{
  "norm": "layernorm",
  "decay_fraction": 0.307,
  "train_tokens": 1035000000
}
Each number is 128 + 32 x the weight over its row's rms, rounded and kept within 0 to 255. Layers, rows and columns count from 0. Numbers have three digits each. The size before them is the row's rms in percent of the matrix's.

# layer 5 MLP up, 3584x896, rms 0.0661, rows 455-483, columns 784-895
096:130091136147129067163124107125168165079119120190142190111100105133199076109118136194124103105140154171128084128126099130126108123183174124111154120089123154149120112096095133129121189093105106150108095156126110203128155150136105145207174061143060087126162072165127088101138112141105112121033149140120171139085150129188137114078126101180
095:138147113154048117121148099106129152142145131145131146102159119158171061113132102130117090123095056107103135093137213143126091155152110153123157132146211119100136163110079171116203156141162141112192116090126160107101121155130096035147209133151172144166200146105074126123137149116148125139141172137162094148161099068086090126130132081113
096:148139138170111094146163154173088106121097115126128170152151125118122109131098134091187122129096112121131121069134078156194129084137136180139149150095120046144175081141074039116127159104092086116128072089112121105156096209136114090151101142136114169079123107111170118103113188142204105134152099108118106164090126119126121148149150117096
102:196087205105187111114185138138134148153141177077125152117148107135127110130153158157124092104116067128143085123120097069182129141171135125080110149100141114189090127147117138140119134166123069101143107157145145050144129113109105171156131128088059095102114180123145227193156107130164082120192201168124122156167111108091177113085073155154
098:134153121086139187173132149128097148119122121155082088138167113114157104153170133096154129128120133118199120091165131172124143145135072117120162087126165146117172088124143143073085160123133086139129086117143113107139151104148138128145095114123193172152099142092154134077153125123080171151084126059157111123125097105128096104113104154081
097:137169096076045122107135169119117128117057148160118121159191127143165122145167156142105157107155071142084123091131101122158114104092169105131171131068120104180162098116166150136139119104105176143123095139150171141118176144152120091101131216075098121135154165107086095130128143126110132212137100163170182124153106094149105138134115177157
095:158103124136195131144150121119101113141121100151135126100138108158126130111150126154191128159136156162127094143174189092145115118093107124161134164196072118108151104128129142120079117155134105147135106068129144142078142125109136065124199146113142121165161191072118107141122148149155131101162164167113145085172120159133129097155088124076
105:182144138189141183077080133149125123131131119156071149107077084038107156127154059089089104148108145113150172074095102145141132133116122078101156138142122134141124084151142182145128182127157160128123069054158126167208101155099111095160104108154119148180071149087119141098127149142136101165067109182172184139094149082106086172146114116116
099:080190055163097123116170170138135128151142114184115160124179103084090135149123117161138116123180148143140123160141164124091125111127146128064160137156112153114181145112142135152144077118103169100115103160117124174116111073112154154151106144129135161139141100132149138130165084144117058088157137123126109115125111163075117109150170113140
090:144071156100176124138154112100082123170128132120098166099153132189187097118125120143116133060171093142090105109094158167127132083158091110133152142130167098037149073137071108071158188057196160103099097102156159087097163117134122038103114187185158161123079114109078153228122104127193115095157184129097137122149091148087172087059109171103
108:097076201177109085150096071143145180137145133190207063105148135110185125135163115108137101210073113115106093091143177131188088147170120118119182127125117115160110116119105136154144133096155146094131135113086092169147142136110114045104131118066138091086161132088162124185158160149106105128145186090185155125167143108154071156097071130146
103:152158136145142063101091143135143177098098148146123109147109098147084108146133084124181104137175138127122130063131171150128145149170143103099060118118133170124198072138154101146146142084204116151126061178162146072099104127155133202124143162148142108051164107126150110136121091156181060136140159141123123193162134129114150143153058122118
098:157131160160128123162136163130125204093115169152135139125113102073172137195153137146123096144091138144086062133145088082131156146077188135162115103104111144161149142155133048141167102142102140122130122127076074150129125139184149130147102119095120100117164171106150049042127147119121115111153156120101147100092122111131091180110158168160
092:139150133120127134109139121125151147114134138121156142074094154066153152137116144123148142104162086169126122137114145112121108127133106157141155125138140164095143163092125085133149130130112102138128132179175167108159042115057116132124103146143130122131155125107178147107204093112153150147162113081154108122086097065143141128123109156125
096:107134113079154125055116098037113148112198140195066105094100125070130152126098117127156154120155100095092179123119105122162158117089101172196089153135102152092117166174135106156097135149137165115118113102150158133151109131156135159118086142115122136128191136093129090153089192104170175154093133064124102121134150118096114089106094069137
095:103086179133150181117093122096143175154126149150106122092141147107127089149169149126154140085138076173099124166162114122153096134152101162131071139063158123138126133142132149109084157113193151103158124082145127133114128111171235101089142105112161134154130107172170080098166196135119142231134122207161111114116111146068131119080144156150
094:094130174145133153144129154206118153133148178169170106156136125098136123177137123138153085103120185129169102140094169126113123179130079086089112032039177154111116124187079192120104125192110119119063135129114145155095126110142088120086105149145125091129135139154107073143097126099169076104083134045107142100161122120141117140163146148092
095:155079129104141115156170158143154123117053113127121105148164122116146143195148075150095143186111131127149109191162121204178165079153122127168134142158096086121139071121126088130159112105131145219147110065182190094148124103142120068139109160106125162214073133131192187136156129122153203155102119057137179168126140089151165161121168114096
095:069116092139124103078170149083137107100125136171095120176090140118099121102134129088099078099095158126148097095173073156140139148104074135096119086106190107115135117173132126144119153124140133140120066092094118134104156152149161091095162120118191114173143109070128147132089102124094080156137159150159191195096105106118115102080144142082
091:100166102111188120157159075137159150165131146098108097175187040142101142160109091143163098127093126127074114166134160154079121122126111097110133198093121109125140176121172111084109156134114123113129121042141121158073068152128158131064104111127084123141173127141176166147148077143149148044106151134205163066170186117149109099097140123148
099:065126068114131097080180149114162107158107115136114060176134183103108166110119122167116170131110129077072111173156145129163111102141068132153168071116112115112118076124062165146143166163089095125128103112070108151127097125052098168154102124088172127195113203134092112152181109137118155136135138068071124120138231156135091165134134147075
097:099110120113088118119084135116141065107159123161171186134078078190183120125096129117081140089088072114169173116123121135100114116133097115144143101113100136147134121092165097152140113175150104185100136197129127124097126121138150141117093147118151176129118121122138085142134085108051063143088131153143127147155148127159159169178096109163
100:095113186133118078093139097102170106179122160148124131126089150187115129149148136132126087118087131091159102112158067152101137075147154081110131124157072152106137111155113072090100160173044147155127153066148115117023161130100088120202138127147125167117131147093153172105124148176140165126161190139151106120076132118165156129156124127094
097:133178140106073142119111149128089094146138103130161074143085091121091124064146172167128139132133138108149141138138139139079151110149148130088199154188117082107189147099177169163162086105120094125161134221100156108154179143134151158139085099154159078095142124136094105149145050099158208095121124150105089088113116100094111100128128098088
097:139074175157075134160127133125152082137094136145107097128159148101153130134094161118166140123118110105104093126089159163127096114159108105078096123062142115120138141112146117120101122158092102117138123163073167061136125118124119078084165137160123144103183146128120159085141126084103089125112063110231167159147141083118104123184112111108
117:131117116116165144143106070124103120133051109199141115081111146095107124131063116129092170116180135152175136123120141123085133035129146166108142139165131177107170197073108080127037097122106174150125122116118137122067147131142136124124175113132136124086166146123161118147095098152132141159124099099164161067139064110148127107140173097121
096:183105111074077121211088130138127177107099077118139085122117125151179148127166071130161147142127123144134182181211096144063151116114139104138136121087092143098109102125133162110092118097174082144131155167140147105112163069109030148104086109128120080129094084094158153169091081073137095117121158152155133155102156138127093092153135097139
098:062117085129156083124083145115189086135182159163079133165065094062093141158094073148089077104134112182129108105083113114102154105094123186091123061179128141182142142097083133122121174127129119145108138171164119202172125061118126157123120095112123101080207171153150069123140125128165112132080134157112157156130082133129053150120089146119
099:141153121068125154094131078067183190129195126113210122137166098122031093139185136139171068142114090154157147109102105136157143188160128139078103093145131138149104110152115105122205113126148096073141087128153141132027122115100111135099185164152151161132182153103174159159141169087118166094083123113093091145113192172145130111084104117115
# layer 5 MLP down (transposed), 3584x896, rms 0.0321, rows 455-483, columns 784-895
102:180182164172115185194147127152093116143115118144132178123132140132119092099122155128116160146219154157121152133120136066137161151132114063174085146135117120141122149103108120130142135131147154127121160153099150126191116153107118150204149129162166071129162117140115169073141212062142087142121100116089169086114093154122060150145115103092
098:081131118150126111095108167148141169178142093091142169107108116157121084155131132146088136123061160123128142143122101142100152069122160126114108126106129124155167092128098140123130103140145126125116137142110128141161136170155131130113079127119136064124113103103095131114152101163131156132032116192112087155108113143185208108146172172135
101:135149109158101159170158111148194157161150166108161165137111135168167066147125148094156125126161130034173128078184120088151116131154150101159160086107170124101115168083129093145138179126124075158126153054063177132133089212136143118167187136150097073079099127134127179132140134147144137164162135155102159182137087095175167171157158120077
101:148061168134118083156168106118137091118124127107074189101092131151126125125173135128148157112159146100145145137092131122144152199113085150100145136122123150101118103137078108072088111112108073123164122142112121124193150078186125100152140126090138138129130155096120170151103167116062128117167176122102119147125104124136132130143115200124
096:121142096133078169139111152161121149062119148116133154069167142083119127142138161099108136127131139127128126138100142114119122122162120053128133094041153094112155168105207135102093103115108161138077152125124176156094153108171067108175111048143147082108098163074126127094142085154139117057154115115230127149152195131103118136118144069138
097:177158154162095103101141106150078086119105106151112108126096155149134108080100161148155034143089118160077119088158127128218174085111149117098176048119177113136128111113147149146128169097118142117192158125098144085113126147152130124066109101188166154164154110105103121151125126203118157048182131162120070130051181077131131141049126145110
098:147137149111134130085109112077111139164171085164104114079117164159151124088094087039136121133139107125149167061107115124125145122130111135174121082148141154138159093162117164163185100182088103110166077066148157160104098142133162110116157141143089085110203131161148213097119095104173188144096153114126099100124157127160115132143126145146
105:108148155088105121173123102148094081067102128173123106179136132117109140039133163121118123132151161148141136128139178130136117125158151084188155135153125138181080115133106120152132130076144135145148121178101116185131120117153162116213129136095131148111095076169167125154104104066126136170173150140084146118126105200124157123125137150123
096:079138162105098134132166147086136104116134126066148158122086144136129151110099153127179095089122052111147166151122178175106106153106139102139135185141170157175142125083125115148100116160124147137124119138074144103102146150092154113182147159100101122155140085102166174163116155118138128056082096098116156079091102128108108137141128162105
093:115115136132146107176128185147112130117178132069114114129136227162167087128157154091160156216119132172171144060140131122178118114083147100128138120175110131110177116159120160098149107106122107098114122118124153144101142097091167118181128080174164082129125106107138142096113196133142213161147138182128099140100139130143098092135127105088
106:099114136111156069182112130075069172145136112141173131137154110119087137138122115174082077136073138140121079098128147143104068145161095098155194127136084106218085125127130163108127087103138136144160147117174180063063143125149138162102122160119145130110124132183114135173171098109145160142140127091116114146087114136142152113107134124164
100:114145131195140084155099129129134140122182082106145105099130172171143127130139161116136111075116134134143101143218077133145131136138108146126091098134143120046178121121142124186122085175109094160070128154122087141064183116142090150146137136136131123164168113102151048105173059085131130146168095118179086125156098125156072124077144153107
092:093101164143133094111111088095131137153168097139121131101135131116148096175090160150117056189125107131111135154142103091061103104140123151118122160115186115113053114147146137142119133088167129136156142188080165127141128153136150063154119096110194170164096136095136145119124157145149109090175169082144181121136136141154131144127085177192
099:132167085158139130190129170135126123153168171106134179087155109144125122114149149124132182151103065182105159132155105112180117055160182163117110178189115147119159155110166145127092151123186154135121132182099164140080108148130054113087130106153132093075114145126139160128138147102082097095107152170135075123142070140205156094101124080134
093:133131140140113108157058124154188102139102138142094151159081114142143126129105104116120147123114159130159150089086168160130171115066090164097143122141163143198117073113109130118123173102142168088170129145130155102109107092137095132146065121119154083133103177098142139131100144144161106115181085106168128094153169133145110080138137096099
095:164087129137169124086048090128071182118096141121085110163098120171160190161154111127198139119132154108057071139028059128129180091083107081116214136100143094185140147193084102165162133127169168126126101101174092120074138140219125131099070081124119156186115103064115161197119100098089078126109125158185163179132093142150131156146163160164
097:108122102159089126151167130125128154147128176129045175066135136128103169164142147163077113171143159119097107131187130105130181185140107139117126101104125147139155147176089146187120136176137117122140078085160111122175165165115104089136122209121157132134059133103150093082113180119087128150172092074136126156120143113124143136103050156115
096:146078147097152191072110094145162115132154108116110098099152105130126096167102124113123096178095146187082141118124175137102110116113134141100165085121080132094136186137149147100140100104140177136129133150133151110147154136028099088137117130131132061095139124154195127145120117126101135133198079118151199134138112139094113100128127126100
098:084148073122155101161171149134125103108158094148122117118143087122125170125103122150106119142145110145158153083139105127130125120130118034093146156129139086172137149087086082155145050132130130111121146142122173149146118167132133058121126159139146111158129124106085114175126111184137109057112168161125121119154121156155164056151184127127
096:119116131132038098167121088116088102115138092119138131101181141154145130087102137165131133163063147129121094133158103138146140134129136188126073090036146098177125106139113125087143108137188156115049144087156102136123084119130102115152148129138066148104090083123149143142118125186169056119166085130142061179133109133152083156151124099110
101:163120189126113123136165116084085114132114158144078167155079113138109224137129145098161156095116073143157114146087111159166158108137106160137096186180136126162124152097164157130102060123114105130145151130122124049166088093090136073105202149101139120174143095143104186147119057208103127112152141071150142106063091105087129088165107106163
097:132138105106172095188148074080149140151165107118091115152091121156142104084134106107178105161179131081192075116141089165094123117118141172070159157107118170141131080136081106117149138143069151097126187156192161156086162156142097151105120156168086138129124112098173092174086141092117148120153096081173147167128134138147086168093118116144
104:140080139125135086123143111178107078152110110124196188126105106152083106132140143083156133151125150146110145122157135087143221051158162102193141115142142136103096166158131129166132141151168096162171142155180141089126154126135113164095151144115162137093127098108064095140134165119174107115140117056155074096175138157114176149181111085155
097:170170080130106153074100129081116112188152109115193111186109150133112124081102150117151133184112114118176131158107120114079119119121112142106170103118107098096123176139175128127080120080048101157145112182147120153083126162147085123101138102156124134058118032091155110156106090065135114120071089037113134117128155159068159122167113091196
099:066106110140142141074098086149076119142080112105149156099130163085120105171119128117146162139115152114157114173140186074100138179149148101141138153149095162065150153125081149185101119147133130140112089177165141140149142140087164115087180219129120126104115171158177140138127141178126103152123127107078098132084149140140111186099160160128
108:083075145147090179120135055125124108126101195179088135125103139147115099136144114133146152132098156134193161175066131146134104141120163159101150106087165122105125166112128147169121138138086109137143124119143136228128118171161122132111079065129104145145165176139150121205183130089132134079149197159145168121131089153110068128166177168156
102:139110119055116113069135134146155175128122125110133103111156145113079080072131189127097142165151076127134112144157135094128139102135100113133133059093125098135093071143161190097158123092097141101121194158116180166157129092134128163186069122171078127139108122102122093141096121103134132091107123090124131100124140127113179152109167135120
100:129123160173091094111155067095125130148156147098097113089107100115149142130177131172128137078185111091132071154097133131109143145171123176245117147166149113160135178044072143137175141057055139122140050144133089055153126107114114082118137105085137144058181208067105142144137088159114154138136142112179096129178154109147160138132083154084
103:075169137072156121184091140197109175138101176093149093148166105130095112126151090145154194081124149098101102105152136144136105141135067091142099155113092094185097159113146107186098189065139094138055130139125138161057095126096137098181167113074170140146142082054140114148158107143156100120181137123155112169137107112157128118106145151147